Part of a small language model's weights.
Architecture: rotary positions, no biases in attention or MLP.
Each number is 128 + 24 x the weight over its row's rms, rounded and kept within 0 to 255. Layers, rows and columns count from 0. The size above them is the row's rms in percent of the matrix's.

# layer 7 attention value, 96x96, rms 0.0671, rows 55-63, columns 0-95
size [ 96  98 104 106 112 103 104 105 103]
[[158 165 125  87 126 128 104 120 121 145 126 128 130 124 130 114 107 159 116  99 147 137  99 141 123  96 115 128 121 143  88 151 113 170 119 148  80 119 116 111  95 148 106 114  60  97 123 131  94 122 160 107  99 132 174 139 122 149  86 143 108 134 129 156 117 132 135 120 117 119 166 139 171 113 154 163 109 136 123 118 155  69 117 147 149 129  97 179 142  94 135 182 126 147 140 140]
 [164 121  88  96 124 115 100  97 112 102  91 145 137 177 168 126 163  70 102 125 113 137 127 120 150 123 107 136 145 101 140 161 129 113 122 110  96 160 176 155 130 129 136 133 101 160  89 121 145 130 114 155 127 131 105 138 100 114 121  83 148 108  89 153 162 121 110 157 152 146 143 141 163 100 160 135 130 154 125 113 153 104 162 116 127 160 109 156 119  94 136 133 112 140  97 171]
 [ 92 147 117 145 106  97 106 101 117 117 112 149 148 101  89  99 107 170 158 129 121 169 113 159 136 127 158 164 120 146  92 142 173  66 134 125  96 107 128 151 162 110 138 126  83 121 115 129 126 124 132 168 161 103 126 135 167  86 123 119 136 140 167 144 109 120 134 121  78 128  90 113  89 121 136 139 117 117 129  93 105 105  92 107 176 128 129 151 142 124 122 150 137 147 131 154]
 [ 92 130 123 138 146 180 100  56 112 137 109 137 101 159 107 168 136 146 152 130 115 131 141 123  65 114  77  93 106 126 160 123 162 130 129 167 124  99 171 124 137 119 124 123 143 113 127 152 148  96 121  83 150 178 126 133 161 125 132 101 133  96 150 128 124 167 125 103 148 108 131  94 112 119 113 118 118 133 119 102 127 112 154 144 106 111 118 168  88  89 118 116 143 131 121 125]
 [161 108  98  88 130  94 112 105  83 143 104 137 126 183 128  81 163 154 160 147 182 115 149 117 111 105 177 114 139 123 118 168 125 100 145 103 138 109 155 142 136 137  94 142 148 123  98 118 122 114 110 133 159 130 157 129 114 124 136 133 128  99 100  87 101 151  92  90 141 132 112 160 150 141 112 111 143 104 113 127 134 141 140 145  92 186 121 140 158 138 119 135 111 140 166  99]
 [130 135 102 140 110 115  98  98 153  88 134 161  92 161 124 130 155 107 148 168 161 127 149 110 144 161 121  75 125  99 169 108 144 100 122 146 166 135 130 118 129  87 121  89  93 118 126  99 114 138 161 135 150 121 138 165  96 176 130 124 130 115 107 143 186 173 131 159 147 107 172 158 147 121 153 153 133 137 117 110 135 107 143 114 151 142 121 156 140 151 141 114  81 139 121 125]
 [125 133 120 123 102 158 161 126 134 137 109 140 125 116 148 178  96 109 111 107 154 130 163 141 116 132 106 115 130 166 140 136  99 103 118 120 170  76 157 128 158 156 121 139 105 115  93 112 146 155 132  97 124 177 131 100  94 140 113 117 114 102 127 117 117 143 117 108 153 141  74 162  97 162 162 117 136 126 122 111 132 115 117 167  96 113 132 116 130 107 105  96 202 146  79 141]
 [ 93 160 126 107 145 163 154 134 138 114 165 164 145 117 168 137 116 172 136 112 133 158 113  67 123 145 140 166 111  97 144 115 138  91 115 120 145 108 127 105 110 163 164 157 128 156 129 158 125 126 122 122 120 156 133 180 121 150 121 170 108 125 131  88  82 105 179 118 125 110 135 110  78 114 141 117 120 146 135 101 147 143 128 134 130 119  96 171 177 102 156 121 129 146 116 129]
 [136 114 173  80 149  62 145 112 146 147 107 177 126  82  95 109 122 101 136 105 122 164 117 141 152 117 123 165 129 102 128  93 128 117 168 124 135 110 114 178 136  92 120 145 114 109 126 140 133 135 104 158 101 162 101  95 111 169 158 166 124 108 114 137 132 109 125 132 124 101 137 167 120 142  99 104 140 119 100 139 121 122 127 169 104 149  97 132 113 152 142 170 106 128 114  97]]
# layer 7 attention output (transposed), 96x96, rms 0.0835, rows 55-63, columns 0-95
size [110  87  93 121 127  98  99 102 109]
[[ 98 108 124 122 139 144 129 138 142 138 120 129 149 113 161 140 153 121 115 118 147 143 102 124 154 101 152 150 118 123 125 141 109 131 113 128 141 154 153 125 194 113 124 130 120 139  94 114 123 154 169  97 136 125 130 135  98 117 165 122 144 118 150  95  72 133 136  90  90 143 133  93 108 111 191 150 125  77 101 119 175 109 143 142  84 105 129 125 130 143 164 175  94  83 150 162]
 [109 100 109 139 122 107 119 102 109 164 142 119  79  96 171 134 148 143 119 104 160 130 133 116  51 128 141 127 121 129 128 117 121 139 152  94 129 166 136 156 134  88  95 143 112 121 161 156  93 109 171 159 174 136 136 117 152  97 120 122 152 120 147 175 117 160 118 128 119  86 116 152  86 124  95 135 125 124 165 142 120 101 128  90 116  82 129 107 169 144 123 139 134 116 140 118]
 [126 132 106 124 155 119 126 116 143 125 162 113  97 123 124 124 155  83 173 138 116 139 157  71 121  89  90 117 137 107 142 109 142 161 142 101 178  95 118 159  92 153 154 103  90 155 134  87 106 123 129 111 119 108 119 150 127 165 116 149 112 112 124 116 122 183 112 140 153 109  98 110 164 127 172 113 149 132 132 116 135 122 139 159 153 110 123  91 164  98 146  83  97 142 139 138]
 [169 141 136 126  90 155 188 116  81 156  94 114 112  99 120 134 143 113 143 147  89 154 109 129 142 135 128 124 148 112 151  99 112  95 123 159 120 114 101 124  98 146 118 101 138 114  93 120 167 140 105 171 133 112 142  96 150 137 146 133 163 140 152 162 122 129 134 143 130 112  79 145 144 140  92  95  73 135 153 102  75 123 107 127  95 168 140 107 110 116 115 161 104 138 119 118]
 [121 156 174 119 163 196 120 102 165 112 134 137 125  82 123 152 132 145 148 126 135 123 152 113 154 135 123 168 169 111 104 164 120 118 145 144 137  89 113 121 106 132 140 127 167 100 101 153 137 101 157 114 100  95 139 159 124 166 128 102 131  99 100 150 163 146 121 167  93 123 145 121 162 146 163 132 158 140 118 124 115 117  85 144 156  97 127 153  82 122 114 146 143 116 123 102]
 [119 141  79  90 125 109  98 138 155 156 129  72 114 127 116 101 107 131 115 111 113  99  93 119  73 112 158 179 150 179  88 132 158 145 133 142 107 165 109 108 126 140 165 124 123 141 143 114 162 136 135 155  95 115  71 114 124 126 111 115 181  90 122 137 123 117 147 150 153 119 138 110 147 129 120 112 111 126 122 139 107 106 135 122 154 120 149 179 110  97 118 138 125 103  96 105]
 [105 168 153 141 143 128 162  95 130 145 123 153 172 171 111 144 154  94 158 151  92  71  73 114 109 169  74 141  96 104 148 133 106 127 150 160 119 146 137 154 110  88 151 123 171 108 130 134 140 118 145 115 132 125 106 129 122  99 172 129 157  92 150 129 144 128 125 120 113 121 112 111 110 154 103 154 113 120 135 124 145  97 138 118 118 118 103 127 148 132 148 111 106 128 173 173]
 [142 136 120 140 123 135 108 117 107 135 116 119 173 137  54 148 158  89 116  98 104 152 140 155 134 161 123  72 168 120 157 137 149 147 117 154 110 144 124 134 127 130 120 137 139 141 167 109 165  98 139 105 138 131 134 125 140 145 127 128 137  97 125 113 156 123 102 153 171 128 110 165 146 120 163 115 170 146  51 139  98 135 117 107 127 111 131  72 138 117  91  97 141 135 109 139]
 [129 112 131 138 188 106 110 134 156 105 116 121 147 143 130 117 119 173 127 127 184  81 126 146 135 117 154 174 127  98 173 137 169 150 113 118 158 135 139 134 131 105 107 156 186 135 135 173 160 139 151 158 154 116 116 169 140  93 150 135  98 134 128 137 108 102  81 105 108 118 131 149  94 104  85 118 114 160 124 131 136 117 100 106 107  89 119 144 132 105 125 104 159 129 141 137]]
# layer 7 attention query, 96x96, rms 0.0674, rows 64-90, columns 0-95
size [ 69  71  88  79  97 112 121 115 120 130 118 128 126 119 122 120  68  69  66  86  92 107 119 146 119 120 127]
[[141 164 159 111 145 117 155 124 115 124 144 125 118 134 132 150 119 118 111 105 116  95  78 183 123 121 168 135 178 104 122 147 143  73 152 120  99 171 129 148 109 122 140 130 171 142 126 138 126 152 135 126 112  99 109  91 142 161 152 155 175 116  97  93 130 139 166 122 180 149 106 152 188  98 135 136 133 126 159 138 124 112 121 134 165 153 131 118 100 126 122 102 136  90 132 141]
 [109  79 125 146  90 104 155 103 147 127 165 124 114 111 112 139  79 133 129 123 126 115 137  84 138  96 143 141 105 142  97  95  78 137 114  87 178 160 117  69 159 106  96  91 140 140 118 107  91 141 136 102 120 120  86 113 104 138 124 136 100 140 170 122 131 137 121 119 106 109 132  88  97 124 147 171 103 105 121 129 125 147 117 127 133 101 173 116 130 122 123 122 132 125  80 111]
 [140 121  80 151  94  88 122 119 126 158 151 121 129 111 117 163  81 134 132 129  90  87 119 115 171  94 125 130 125 156 158 109 122 104 124 114 153 145  92 122 117 118 140 109 126 133 123 111 125 175 116 159 137 101 139 115  70 121 158 133 119 172 133  92 146 161 116 121 112 115 104 143 135 105 115 127  82 119 126 141 166 126 104 140 125 148 138  81 119 105  75 113 128 120  63 104]
 [180 157  89 153 144 119 169 127 139 164 113 118 112 153 143 119 138 128 147 139 105  95 108 113 155 126 143  75 122 169 169 145 157 135 120  94 147 163 129 177 117 109 161 116 137 125  99 123 118 131 118 154 129 105 162 141 131 113 123 124 160 130 124 130 120 169  89 121  87 110 129 131 134 119 108  97  86 163 168 201 117 161 131 132 126 108 143 114 117  97 129 147 129 101 133 105]
 [114 107 147 139 136 159 119 104 102 111 156 146 145 145 123 135 128 119 122 124 115 112 129 145 145 127 169 122 145 107 134 107  95 137 156 112 158 151 176  95 143 134 103 138 112  98  85 107  86  86 158 140 102 114 140 146 159 141  75 104 113 132 131 142 162 123 123 114 147 157 123 132  89 124 148 175 158 141 108 113 191 140 175  89 108 121 128 127 141 177 134 169 153 148 113 161]
 [207 147 172 134 180 129 112 127  86 134 103 129 104 117 150 111 156 125 170 119 144 117 102 147 124 140 118 107 143  95 135 134 118 126 135 127 148  96 142 171 142 131 114 132 143 141 122 142 142 165  65 127 149 121 158 161 152  90 142 133 151 125 142 147 143 147 125 151 111 113 146 153 175 110 161 133  95 141 162 133 127 124 110 132 118  76 100 157 147  92 166 122 138 143 100 119]
 [120 119 158 131  92 182 139 119 115 112  63 112 122 112 140 166  86 102 107 148 112 111  91 132 121 168  96 144 107 152 137 117  96 135 101 142 141 161 146 140 175 174  75 142 120 135 136 137 153 136 118 170 161 106 108 123 137 108 115 119 140 142 112 164 111  94 161 155 135 153  92 126 149 116 151 144 167 145 132 101 123 137 141 108 131 107 134 102 157 138  94 120 145 121  94 109]
 [134 134 136 101  84 150 101 102 124 109 121 142 108 143  71 157 140 131 120 123 158 118 127  82 150 118 172 132 120 105 104  80  80  98 154  88 119 113 116  91 129 114 147  91 111 119 128 124 103 142 128 166 100 135 121 107 174 128 131 107 133 115 106 143 134 144 129 120  94 150 110 138 145 143 140 124 134 147 101 122 124 136 101 132 143 132 134  84 176  87  77 174  94 121 165 151]
 [147 118 132 104 115 112 130 138  95 123 154 119  65 170 173 140 110 167 107 125 109 143 108 107 114 152 105 116 127 131 140  92 101 105 100 107 123 140 152  77  89 134  91  97 126 127 112 195 158 109 142 141 139 140 126  79 101 138 125 145 150 162 142 126 100 137 150 132 107  96 161 164 133 121 116  89  87 150 128 115 145 127 157 122 119 144  97 121 143 144 145 109 171 137 131 100]
 [127 133  85 133 138 157 116 143  90 129 116 151 131  99  95  84  93 145 102 129 116  93  71 115 112 100 145 130 147 130 124 144  89  92 136 180  81  93 141 112 125 138  79 115  86 123 105 128 139 102 158 146 131 100 137 157 115 135 130 101 143 137 151 134 120 117 157 124 140 158 121 138 168 123 105 156 108  86 110 177 149 109 105  89 126 147 106  92 103 125 114 148 125 100 124 139]
 [123 137 136 136 100 149 122 165 150 126 147 162 142 165  97 106 150 131 138  83 109 152  90 110 171 147 168 159  53  99 175 122 113 150 120 141 116  96 128 112 156 104 154 110 140  56 135 157 129 106 112 141  94 158 144 123 135 104 107 129 118 165 141  97 104 119 126 121 155 126  76 129 116  96 149 137 138 137 104 123 148 129 140  86 132 135 133 149 114 109 132 111 140 120 125 139]
 [132 125 148 163 103  92 146 138 119 129 107 148 155 117 119 171  91 129 115 144 164 135 129 108 130 113 140 141  82 124 161 117 101 171 143 121 128 119 142 125 161  95 100 104 114 139 147  96 104 180 139 141 130 159  82 130 130 126  77 140  71 137 101 162 121 143  95 154 139 157 121 131 121 131 113 100 144 121 156 136 179  87  99 144 130 104 149 127 111 123 178 129 118  98 138  87]
 [103 114  99 118 134 100 131 184 110  43 117 108  92 141 110 109 146 119 116 100 150 126 117 113 140 122 123 106  84 133 145 102 131 116 148 117  90 114  95  98 113 139 147 118 161  99 137 144 139 140 100 117 153 136 160 165  96 139  94 138 100 136 185 122 154  78 122 129 164 121 113 109 116 106 130 117 108 126 138 105 149 120 117 143 113 145 153 128 152 113 158  97 125 138 160 178]
 [109 169 129 139 157  62 106 118 150 117 145 122 104 164 171 122 138 126 112 133 157 135 122  94 158  74 106 125 157 133 124 146 120  96 141 122 143 131  94 111 158 115  95 139 103 154 124 151 104  77 113 112  84 122 116 142 109 145 117  53 111 119  79 118 163 142 151 127 111 128 127 110 121 151 109 149 152 107 156  77 114 135 122 119 138  89 120 138 109 121 138 157 110 115 123 117]
 [121  87 108 123 134 112 131 163 129 144 134 162  85 150 146 108 142 134 161 142 121 115 109  92 165 119  89 131  93 162  94 142 179 161 151  76 134 161 128 138 100  88 132 106 104 133 123  99 103 139  93 137 134  91 156 115 137 144  96 135 145 149 135  90  61 107 136 105 116  84 113 134 121 123 148 105 120 132 131 160  76 115 125 122 112 136 135 109 120 159 138  97 118 106 135 145]
 [149 100 128 100 152 151  77 127  84 144 114 145  94 130 128 113 101 123 117 104 124 147 140 104 146 124 122 180  98 141 131  97 138 136  99 126 143 163 125 136 156 126 157 105 111 113 114 120 101 101 198 115 105 139 144  91 147 129 122 110 106 137 152 129 176 144 161 130 128 182 167 138 129 121 117 144 141  97 125 109 152 170 123 162 118 130 147 131 135 175 160 120  89 111 139 177]
 [132 147 134 159 154 126  89 127 141 137  77  92 133 125 128 135 146  81 130 144 144  82 151 122  98 140 172  94 157 151 137 136 151 174 135 132 129 132 113 144 113 156 162 147 117 132 159 108 125 145 123 147  80 132 186 143 109 131 124 155 172 143  90 144  98 108 164 108 122  91 117 122  92 125 102 131  91 148 116 166 120  91 131 130 152 121 127 149  89 142 124 128 160 136 147 168]
 [131 104 162 103 139 118 140 115 168  77 121 148 123  99 173 143 107 124 109 139 128 120 131 120 127 162  98 143 103  95  91 149 127 124 158 141  92 126 168 130 126 131 139 148 123 133 117 123 188 116 115  68 125 135  95 124 158 151  89 114 135 152  93 113 108 131 156 147 134 165 187 126 109 130 146 132 138 132 144  90 124 161 154 168 107 102  97 129 163 128 148 121 112 162 166 138]
 [ 90 131 144 145 111 150 145 131 167 124 124 125 136 129 178 144 128 133 109  99 156 202 178 105 126 115 121 145 131 153  87 105  97 128 121 118 137 115 119 111 119 124 122 153 127 110 146 150 105 122 129 154  99 152 119 139  94 204 111 151 130 148  95 137 156 127 118 101 101 171 119  90 101 117 132 145 165  72 155 124 115 162 133 157  97 116 122 152 152 135 102 120 124 148 138 144]
 [ 76 109 155 138  71 143 149 118 146 110 114 120 118 142 123 125  99 125  74 135 165 132 124 112  76 117 154 154 116 157 110 139  71 127 141 143 124 147 101  86 134 158 117 164 116 100  96 151  76  96 126 129 102 133 149 139 125 144 113 132 125 137 111 123 123 145 142 132 129 163 104 127  85 126 141 156 117  80 172 109  94 119 162 153 163  97 140 149 122 118 125 143 113 155 148 105]
 [183  97 164 128 179  95  88 141 112 149 175 127 146 112 155 138 150 119 144 159 105  96 132 145 181 118 172 130 126 111 104 138 136 122 136 101 137 151 154 143 145  94  93 144 161 104 102 130 108 114 149 100 151 114 140 123 128 135 137 128 108 161 103 106  97 139 126 137 113 147 148 110 154 124  93 119 131 175 158 115 104 115 125  80  99  82  89 138 116 118 125 116  91 105 134 140]
 [159 141 137 161 124 148 188 129 124 116 101 166  90 138 126 106 128 156 138 135 123 138 127 127 118 163 117 116 133 144 123 128 136 129 115 162  90 116 111 118 128 143 205  78  97 154 128 122 132 108 114 175 136 109  81 142 146  89 123 141 157 110 129 171 112 101 115 150 106 149 116 167 134 143 149 156 121 113 170 128 189 139 123 175 139 138 149 141 142 158 117 125 140 143 103 111]
 [126 136 105 125 133 129 106 121 132 136  72 167 122 144 150 136 137 100 140 138 114 166 135 157 123 147 124 136  98 106 124 126 116  84 145 141 160 161 122 162 156  93 108 118  71 145 151 113 128 142 110 117 117 138 121 157  81 106 184 127  97 104 116  67  73 182 133 131 169 154 151 115  99 131 104 133 125 164 163 109 138 132 123 100 100 127 156 129 131 149 135 130 108 150 135 126]
 [151  80 107 127 118  83 112  69  96 112 141 160 139  99 111 171 164 138 106 120  96 155 114 145 117 157  81  84 143 142 138  99 145 134 122 142 121 174 111  95 130 118 174 135 144  87 112 140 145 140 132 138 130 167  71 125 128 114 125 139 105  97 144 144 121 111 155 112 144 101 129 165 126 137 152 159 126 136 100 108 125 119 135  88 150 150 118 114 127 123 173 152 106 127 112 159]
 [117 165 128 138 119 142 167  96 110 121 134 121 102 129 112 168 155 108 141 125 104 126 122 123 153 122  85 140 131 108 158 118  93 114 107  89 107 132 133 112 120 147 122 131 114 100 102 122 140 160  89 143  73  88 102 165  85 104 152 109  95 107 114 139 140 147 128 106 166 144 132 105 160  92 160  67 109 100 132 167 115 163 124 158 147 146 117 127 159  84 114  92 132 137 128 128]
 [101 167 119 104 128 100 164 150  72  81 130 159  92 117 119 146 104 172  92 151 168 141 105 131 151 116 106 112 135  82 157 108 134 155 113 136 174 120 154 143 162 118 164 151 143 142 122  69 102  89 130 144 127 152 124 124 138 109 131 145 125 130 146 119 125 101 143 152 186 136 126 116 108 101 114 188 105 103 118 124 115 151 112 103 142 125 148 137 138 124 129 125 130 158 136 118]
 [102 176 160 101 128 122 118 111 149 124 128 142 180 120 108 102  93 185  87 139 111 115 136 146 151 141 115 145 128 135 114 124 121 160 113 110 109 177 102 125 136 106 112 104 122 111 141 175 132 143 146 110 148 146 106 150 148  95 149 103 127 100  97 107 147  82 129 116 119 163 143 122 169 126 131 112 138 162 165 123 147 113 109 108 163 116 191 105 146 115  78 131 166 142 119 125]]
# layer 7 attention key, 96x96, rms 0.0673, rows 64-90, columns 0-95
size [ 56  74  85  66  90 117 125 115 135 141 131 127 122 126 128 133  65  62  66  79 100 133 120 135 125 124 138]
[[ 64  92 148 154 130 145 142 169 128 110 131 147 124 123 140 169 131 146 126 106  99 125 134  98 173  77 112 176 127 105 135 100 129  91 105  96 145 138  81 143 135 134 127  95 134 152 125 161 143 110 141 136 118 146 113 126 116 130 125 175 150 140 120 103  95 109 128 103 124 118 105 131 132  80 133 164 120  77 162  97 153 138  79 128 141 144 102 100 125 152 150 152 146 122 161 125]
 [100 152 116 124 136 134 130 153 150  96 146 154  99 141 154 154 145 159 138 111 130  87 126 187 135 150  87 172 109 137 134 134  98  86 142 138 109 121 166 100 141 148 148 131 153 111 141 135 131 125 134 129 126 158 108 124 149 195  86 175 138 138 160 107 140 132 101 180 155 146 137 167 141 128 154 116  89 139 143 143  97 116  98 135 109 121 134 187 133 117 150 109 125 106 126 140]
 [117 146 103 104 133 136 131 134 146  83 166 151 112 147 127 174 149 139 167 152 124  86 124 178 142 121 109 163 104 147 124 143  99 110 127 145 127 140 130 140 134 170 149 116 152 107 132 122 126  97 118 125 131 190 131 139 142 132 107 150 148 117 175  91 158 132 114 158 139 123 135 166 103 175 144 118  97 146 134 133 121 147 127 150 116 105 123 214 112  92 166 113 148 113 128 122]
 [141 120 118 151 142  78  99 148 120  97 131 131 105 141 166 118 105 127 145 125 143 109 130 170 113 139 160  91 148 119  84 113 178 119 107 104 107 123 130 118 116 146 118 108 142 129  97 102 125 123  72  94 117 145 140 146 140 134 106 168 142 118 146 112 102 101 165 159 157 134 154 174 167 129 154  89 101  96 135 140 111 125 143 114 121 160 145 150  96 168 124 111  94 152  72 129]
 [141 118  96  87 103 129 117 130 141 117 115 102 121 153 107  90 139 154 122 129 131 138 147 169 104 109 113 135  92 103 121 172 153 159 116 172 158 144 113 138 116 139 158 187 144 129 171 150 164 133 146 100 157  88  84 171 114 104 112 111 101 122 137 170 132 127 109 115 131  94 123 133 141 143 132 139 109 167 109 139 161 139 114 126 171 102 106 143 172  84 123 111 111 148 149 118]
 [157 129  95 112 103 139 132 169 117 101 144 141  78 122 161 137 123  94 147 158 153 170 152 138 122 155 172 114 152 108 128 140 118 147 129 117 177 122 117 157 163 125 141 148 157  90 127 118 113 164 119 126  94 132 141 141 128  91 114 126 149 154 134 145 142 145 119 116  65  78 116  68 165 138 155 106 106 147 148 135 134 127 131  95 179 113 129 128 144  97 139 108  95 124 128 117]
 [ 94 110 190 107 121 143 151 137 109  79  97 125 150 130  95  68  78 113 108 101 110 107 160 104 115 178 122  85 150  84 147 165 108 147 128 162 104 127 119 119 170 139 135 142 153  92 124  88  90 109 142 129 131 134 116 113 148 139 112  93 114 134 116 137 110 140 122 120 103 140 116 167 129 116 134 115  97  94 165 110 143 127 119 130 106 146 129 144 127 129 103 129 160 103 142 106]
 [102 107 129 176 107  86 142  90 147  92 132 116  98 152 152 147 132 157 124 170 153 124 154 115 153 125 127 152  77 113 163 163 114 134 105  94 118 105 128 131 147 166 107 147 139 115 127 170 121 155 146 143 120 148 145 110 125  88 128 132  95 131 105 178 158 138  99 113 147 118 125  86 113 119 146 116 142 144 137 108 146 177 124 143 138 160 135 102 168 118 145 123 117 131 124  58]
 [108 156 134 142 115  68  91 145 136 146 167 145  85 152 147  95 125 154 109 120  90 126 109 125 111 171 138 160 123 155 161 123 132 123 127 167 133 139 139 104 138 115 133 110 130 120 128 101  99 113 171 155 149 114 120  93 124  92 112 109 140 145 136 129 119 125 186 122  98 128 130 166 123 178 115 137  88 161  84 128 140 192 118 117 109 111 118 107 131 146 110 109 123  81 116 119]
 [124 107 145 135 100 133 148 128  95  74 108 147 105 126 181 151 104  97 127 144 145 121 120 120 127 148 184 141 134 128 145 144  73 113 132 142 147 116 150  79  92 122 132 137 115 142 137 129 106 104 163 141 104 166 164  91 128 156 154 147 134 121 164 139  68 112 113 127 133 119 131 117 138 125 128 130  91 130 147 192 102 142 147 101 126 142 101 128 120 140 159 123 120 129 187  97]
 [106 133 164 148 118 114 150 139 118 125 108 186 131 135 109 118 123 136 125  94 141 109 118 140 173 114 160 122 107 135 145  92 147 140 128 108 119 139 106 134 124 143 136 168 134 161  93 109 100 115 126 114 100 132 168 140 114  97 107 179 139 162 145 134 174 139 125  66 120 129 137  92 162 102 137  93 157 116  89  68 104 149 146  98 137  97 117 143 131 145 114 112 104  75 127 124]
 [153 138 118 116 127 109 133 130 110 151 101  93 135 137 138 125  78 141 102 182 140 137 120 125 116 148 151 153 103 128 149  89 135 163 155 101 162 107 111 142 176 127 140 116 154 167 153 127 136 130 127 120 137 161 147 152 156 170 123 105  74  96 165 157 108 122 166 104 162 144 112 128 127  68 125  93 125 111 134 127 178 123 109 130 130 121 155 110 164 129 116 123 140  79 128  96]
 [ 88 111 109 149 109 118 118 143 127 129 104 124 120 157 135 137 102 150  90  95 133 143 122 121  95 109 111 147 119 103 139 141 135 107 165 136 162 153 129 126  96 153 123 116 128 117 145 113 141 128 120 167 148  90 122 122 140  57 108 160 100 104 110 156 139 113  58 104 122 145  92 119 153 145 101  83 103 117 145 127 142 152 126 109 126 169 129 168 117  99 112  79 143 122 164 177]
 [115 139 144  78 141 108 119 122 174 145 121 141  99 163 134 130  92 126 154 129 131 126 136 122 120 104 142 111 134 140 140 132 118 109 124 117 140 127 100 119  98 128 154 156 179  98 116 132 148  94  93  93 120 159 134 156 108 110 151 112 148  66 123 143 150  55 107 161 105 137 116 133  97 126 128 162 185 112 150  94 111 182 118 158 123 115 134 113 100 108 155 120 103 143 154 144]
 [127  97 112 118 150 148 109 156 136 176 155 127 138 150 143 150  96 103 117 102 102 134 171 112  90 106 115 155 113 133 148 121  89 179 166 121 107  91 118 127 118  88 146 159 122 141 158 119 120 144 148 109 178  75 119 132 163 135 145 176 147 137 106 112  91 138  96  77 104 113 144 112 129 146 143 152 157 159 114 110 126 144 167  96 123 129 105 108 144 119 117 137 126 105 150 107]
 [ 97  88 120  97  98 149  90 158 141 107 167 126  82 130 136 119 144 185 135 113 142 142 114 127 108 169 161 121 149 142 120 115 164 140 100  64  68  88 124 156 126 101 141 116 142 124  86 143  83 117 174 108 126 148  96 136 131 113 128 114 105 109 115 126 112 146 113 137 149 150 130 147 131 115 141 127 130 113 156 160 155 156 111 174 117 122 116 133 130 127 127 105 117 122  79 143]
 [177 150 110 123 144 108 116  97 122 151 122 105 142 148 139 143 137 167 154  98 133 135  84 168 160  99 160 136 119 146 137 107 159 125 125 137 131 183 211 136 107 121 125 105 140 105 133 122 114 118  91 137 128 170 132 151 100  97 126  95 130 124 111 118  98 101 157 122 148 110 124 152 139 140 122 105 156 108 134 166 122 164 141 155 122 150 170 102 136  91 124  89 142 120 120  90]
 [121 130  92 116 106 138 134 158 116 123 140 156 122  96 110 132 119 142 176  96  94 107 145  84 142 126 120 149 127 141 149 105 115  85 125 143 162 102 129 126 128 151 109  97  99 113 117 137 117  89 147 157 126  78 142 102  65 123 138 114 145 112 138 112 169 128 160 130 116 124 124 150  97  91 102 123 176 109 124 151  79 153  98  85 149 101 126 122 117 139  90 147 141 174 156 122]
 [107 119  85 109 120 135 130 139 118 106 136 160 138  89 102 136 102 171 164 133 103 152 124 120 138 147 123 123 128 152 146 111 111 131 124 160  97 138  84 167 128 143  89  93 123 157 119 119  92 118 160 136 118 106 163 109  81 135 210 176 143 119 133 134  89 135 160 108 102 139 109 116 132 116 124 144 136 127 122  93 124 134 161 124 144  83  79 133 134 153 162 148 119 128 121 160]
 [130 129 108 144 141 147 131 120 129 128 169 149 160 104  99 127 126 130 127 111 158 118 152 102 164 147 125 121  87 180 136 131  98 125 116 160 107 133 126 131 110  75 122  96 107 164 103 147 119 107 164 175 117 121 165  72  94 159 147 178 141 101 109 140  97 153 133 162 146 120 115 115 117 115 102 143 143 115 152 111  92 146 172 102 118 110 118 127 130 163 133 175  93 106 112 132]
 [188 122 117 153 125 106 130 141 127 107 133 141  93 136 150 134 127 104 154 163  87 128 101 125 115 104 112  89 140 114 132 116 114 116 117 116 161 102 122 151 147 192 131 109 170 100 132 150 125 138 148 133 153 157 120 145 154  83 111 124 162 169 151 133 153 127 101 156 131 140 145 151 154 126 138 108 111 123 123 157 156 126  77 139 122 128 134 186 105  88 142  71 158 110 127  95]
 [122 127 148 137 152 161 171 136 154 146 136 160 103 135 125 100 119 104 106 155 120 100 144  68 139 117 128 134 132 157 130 109 139 127 142 105 115 128 135 121 137 135 108 121 116 125 111 155  92  88 140 186 105 173 155 142 153 106 128 132 143 153 158 135 118 133 115 130 175 178 119 151 123 139 108 196 142  94 159 113 134 149 119 115 121 114 158 108  53 169 117 144 130 134 149 132]
 [129 157 116 109  90 151 164  97 105 120 100 127  97 145 134 141 123 140 122 120 104 112 110 118 150 114 116 167 112 118 131  80 144 114 130  92 112 133 123 180 178 116 133 163 130 132 179 166 115 121 116 117 109 174 104 163 128  96 121  85 102 176 127 116 122 137 142  62 114 121 121 116 141 157  92 146 120 160 136 151 128  91 148 113 121 123 119 118 101 130 121 146 117 168 143 174]
 [133 110 129 159 108 143 133 106  96 119  95  96 124 125 103 137 133 102 119 138 125 152  86 126 124 132 142  91 128 105 108 106 162  95 119 165 153 112  93  84  99 141 136 158 160 123  91 106 149 130 120  98 123 116 102 108 145 147 126 147 112  93 133 109  98 130 179 121 129 129 130 150 175 116 163 152 147  91  80 146 137  73 123 140 104 161  94 120 121  81 120 116 106  98  84 133]
 [134 159 102 112  71 140 126 110  92 130 100 148 129 147 123 125 117 128 131 142  94 132 175 130 148 142 143 123 127 139 152 123  98 107 116 123 138 123 160 126 101 117 121 161 128 136 153 152 140 152 144 148 164  94 108 178  99 134 153 101 108 166 128 145 138  67  60 140 169 137 111 147  90 119 107 128 114 117 117 179 139 114  80 153 103  99 134 131 152 135 132 121  83 112 134  97]
 [149  88 100 104  68 121 116 121 108 172 126 138 112  92 133  78 101 148 148 115 122 148 160 122 143 115 116  68 157 121 107  98 138 128  97 113 135 141  91 118 152 138 166 150 119 156 109 123 133 157 120 128 145 161 144  80 100 126 117 134  63 136 153 128 126 120 125 129 156  87 107 113 111 117 118  95 167 146 106 123 133 158 148 141  98 166 161 109 135 112 147 117 102 133 114 112]
 [101 179 166 140 108 124 106 118 117 137 159 116 134 138 128 155 127 148 132 104 164 111 156 141 142 159 146  75  92 109 140 139  98 124 112 104 156 163 116 152 104 122 147 112 117 146 127 131 111  78 120 147 129 159 106 142 123 114 112 149  74 116 109 161  91 126 125 137  88 134 158 138  76 143 151 121 176 129 115 109 167  95 120  94 162 186 119 108 113 108 130 112 121 123 112 150]]